config.toml
head_dim = 64
norm = "rmsnorm"
positions = "rope"
qk_norm = false
tie_embeddings = true
init_std_o = 0.00751
dataset = "wikipedia_en"
Each number is 500 + 25 x the weight over its row's rms, rounded and kept within 0 to 999. Layers, rows and columns count from 0. Numbers have three digits each. The size before them is the row's rms in percent of the matrix's.

# layer 5 MLP up, 384x128, rms 0.0874, rows 379-383, columns 0-63
091:505531505508475522528520506506489489505438517503500480471503500503528488497503516534486518479459483464461527478525491506483529520513509519467538472462473479538505511483507511457504509509514502
093:497483531490486506479465512509456452487486496518537500492500539520518453479516517529492486496491503505540452519477513474476466504503517506516491556538482495471456469480470486471478519502493432
088:488517528478514467426481477512491547465535526519516488512456558474488502472486483498496501546507499526491531505535500540487560493481452480537501483488447510534499500503474544519498502477517519
098:503512521479498465541503529484484488479500526575507499481493550479502549509505480528463498554469496482541498497483518480532476492535454508496513507527509506491496526484454509490515535472484488
102:450520519482514550503482450515502521574482474491506485500516496465527481505451474504482518510495484509496530477519479479577530490472469463494480457488533496496478521484505535539539497502487515
# layer 5 MLP down (transposed), 384x128, rms 0.105, rows 379-383, columns 0-63
093:528506497476546498500465479494484508468560490440497535499476510480515478514451477496522475541510549501521527505496569516507493511507480497535514497542494502509509513505517473493505519510506461
096:496484433481489523516544539522546545509479499483487540510504497492498519508507476494500456500482520510513477515522460461497560514532510527476540480503458502543517520463486481471475447473493523
088:495498511520502503556516529477544489545483456504472516492520491509524488526501520520478480458511485499519505512507511462567468514479476463485545493514564448453488514518486492522509481482528489
096:509491465501491559524490476532492452494506507450453503517498484504479508501562499495471504444501486526496513498519510440497480540485523492508492539485470506481477489555489457523489517482472490
101:512478472505502498480496519476556499511501500514538504490523439532469477486505498472504491478426475497453459482518507478514453497495483472501497447454464522506519516560512519524518519498531545
# layer 5 MLP gate, 384x128, rms 0.0866, rows 380-383, columns 0-63
097:468514478482494507515505505545547533487496500530465482525521509501459497468523506516467470566504536464480466437539517450456518517518470530566470514496499521533487519499526502513448497509492491
095:496510545521535533538485482510506515518488532514445481511510548468491472485494505495475531485494491504513491472493498490533484443499460474503488500490512528493489542524515526488531498464511473
096:482515496509510453492527506445483505457459510493527488500513523500478486499506508521475470523485528533518547514524512536468479474517485506528509535503529527510475478479565466529494507493464494
093:498526473486499497532514549473568474487497532503537501488493430511493521501505505517538441530475507482517513493525509480514501539513523489489498534471473485500495466518514474478498454473475488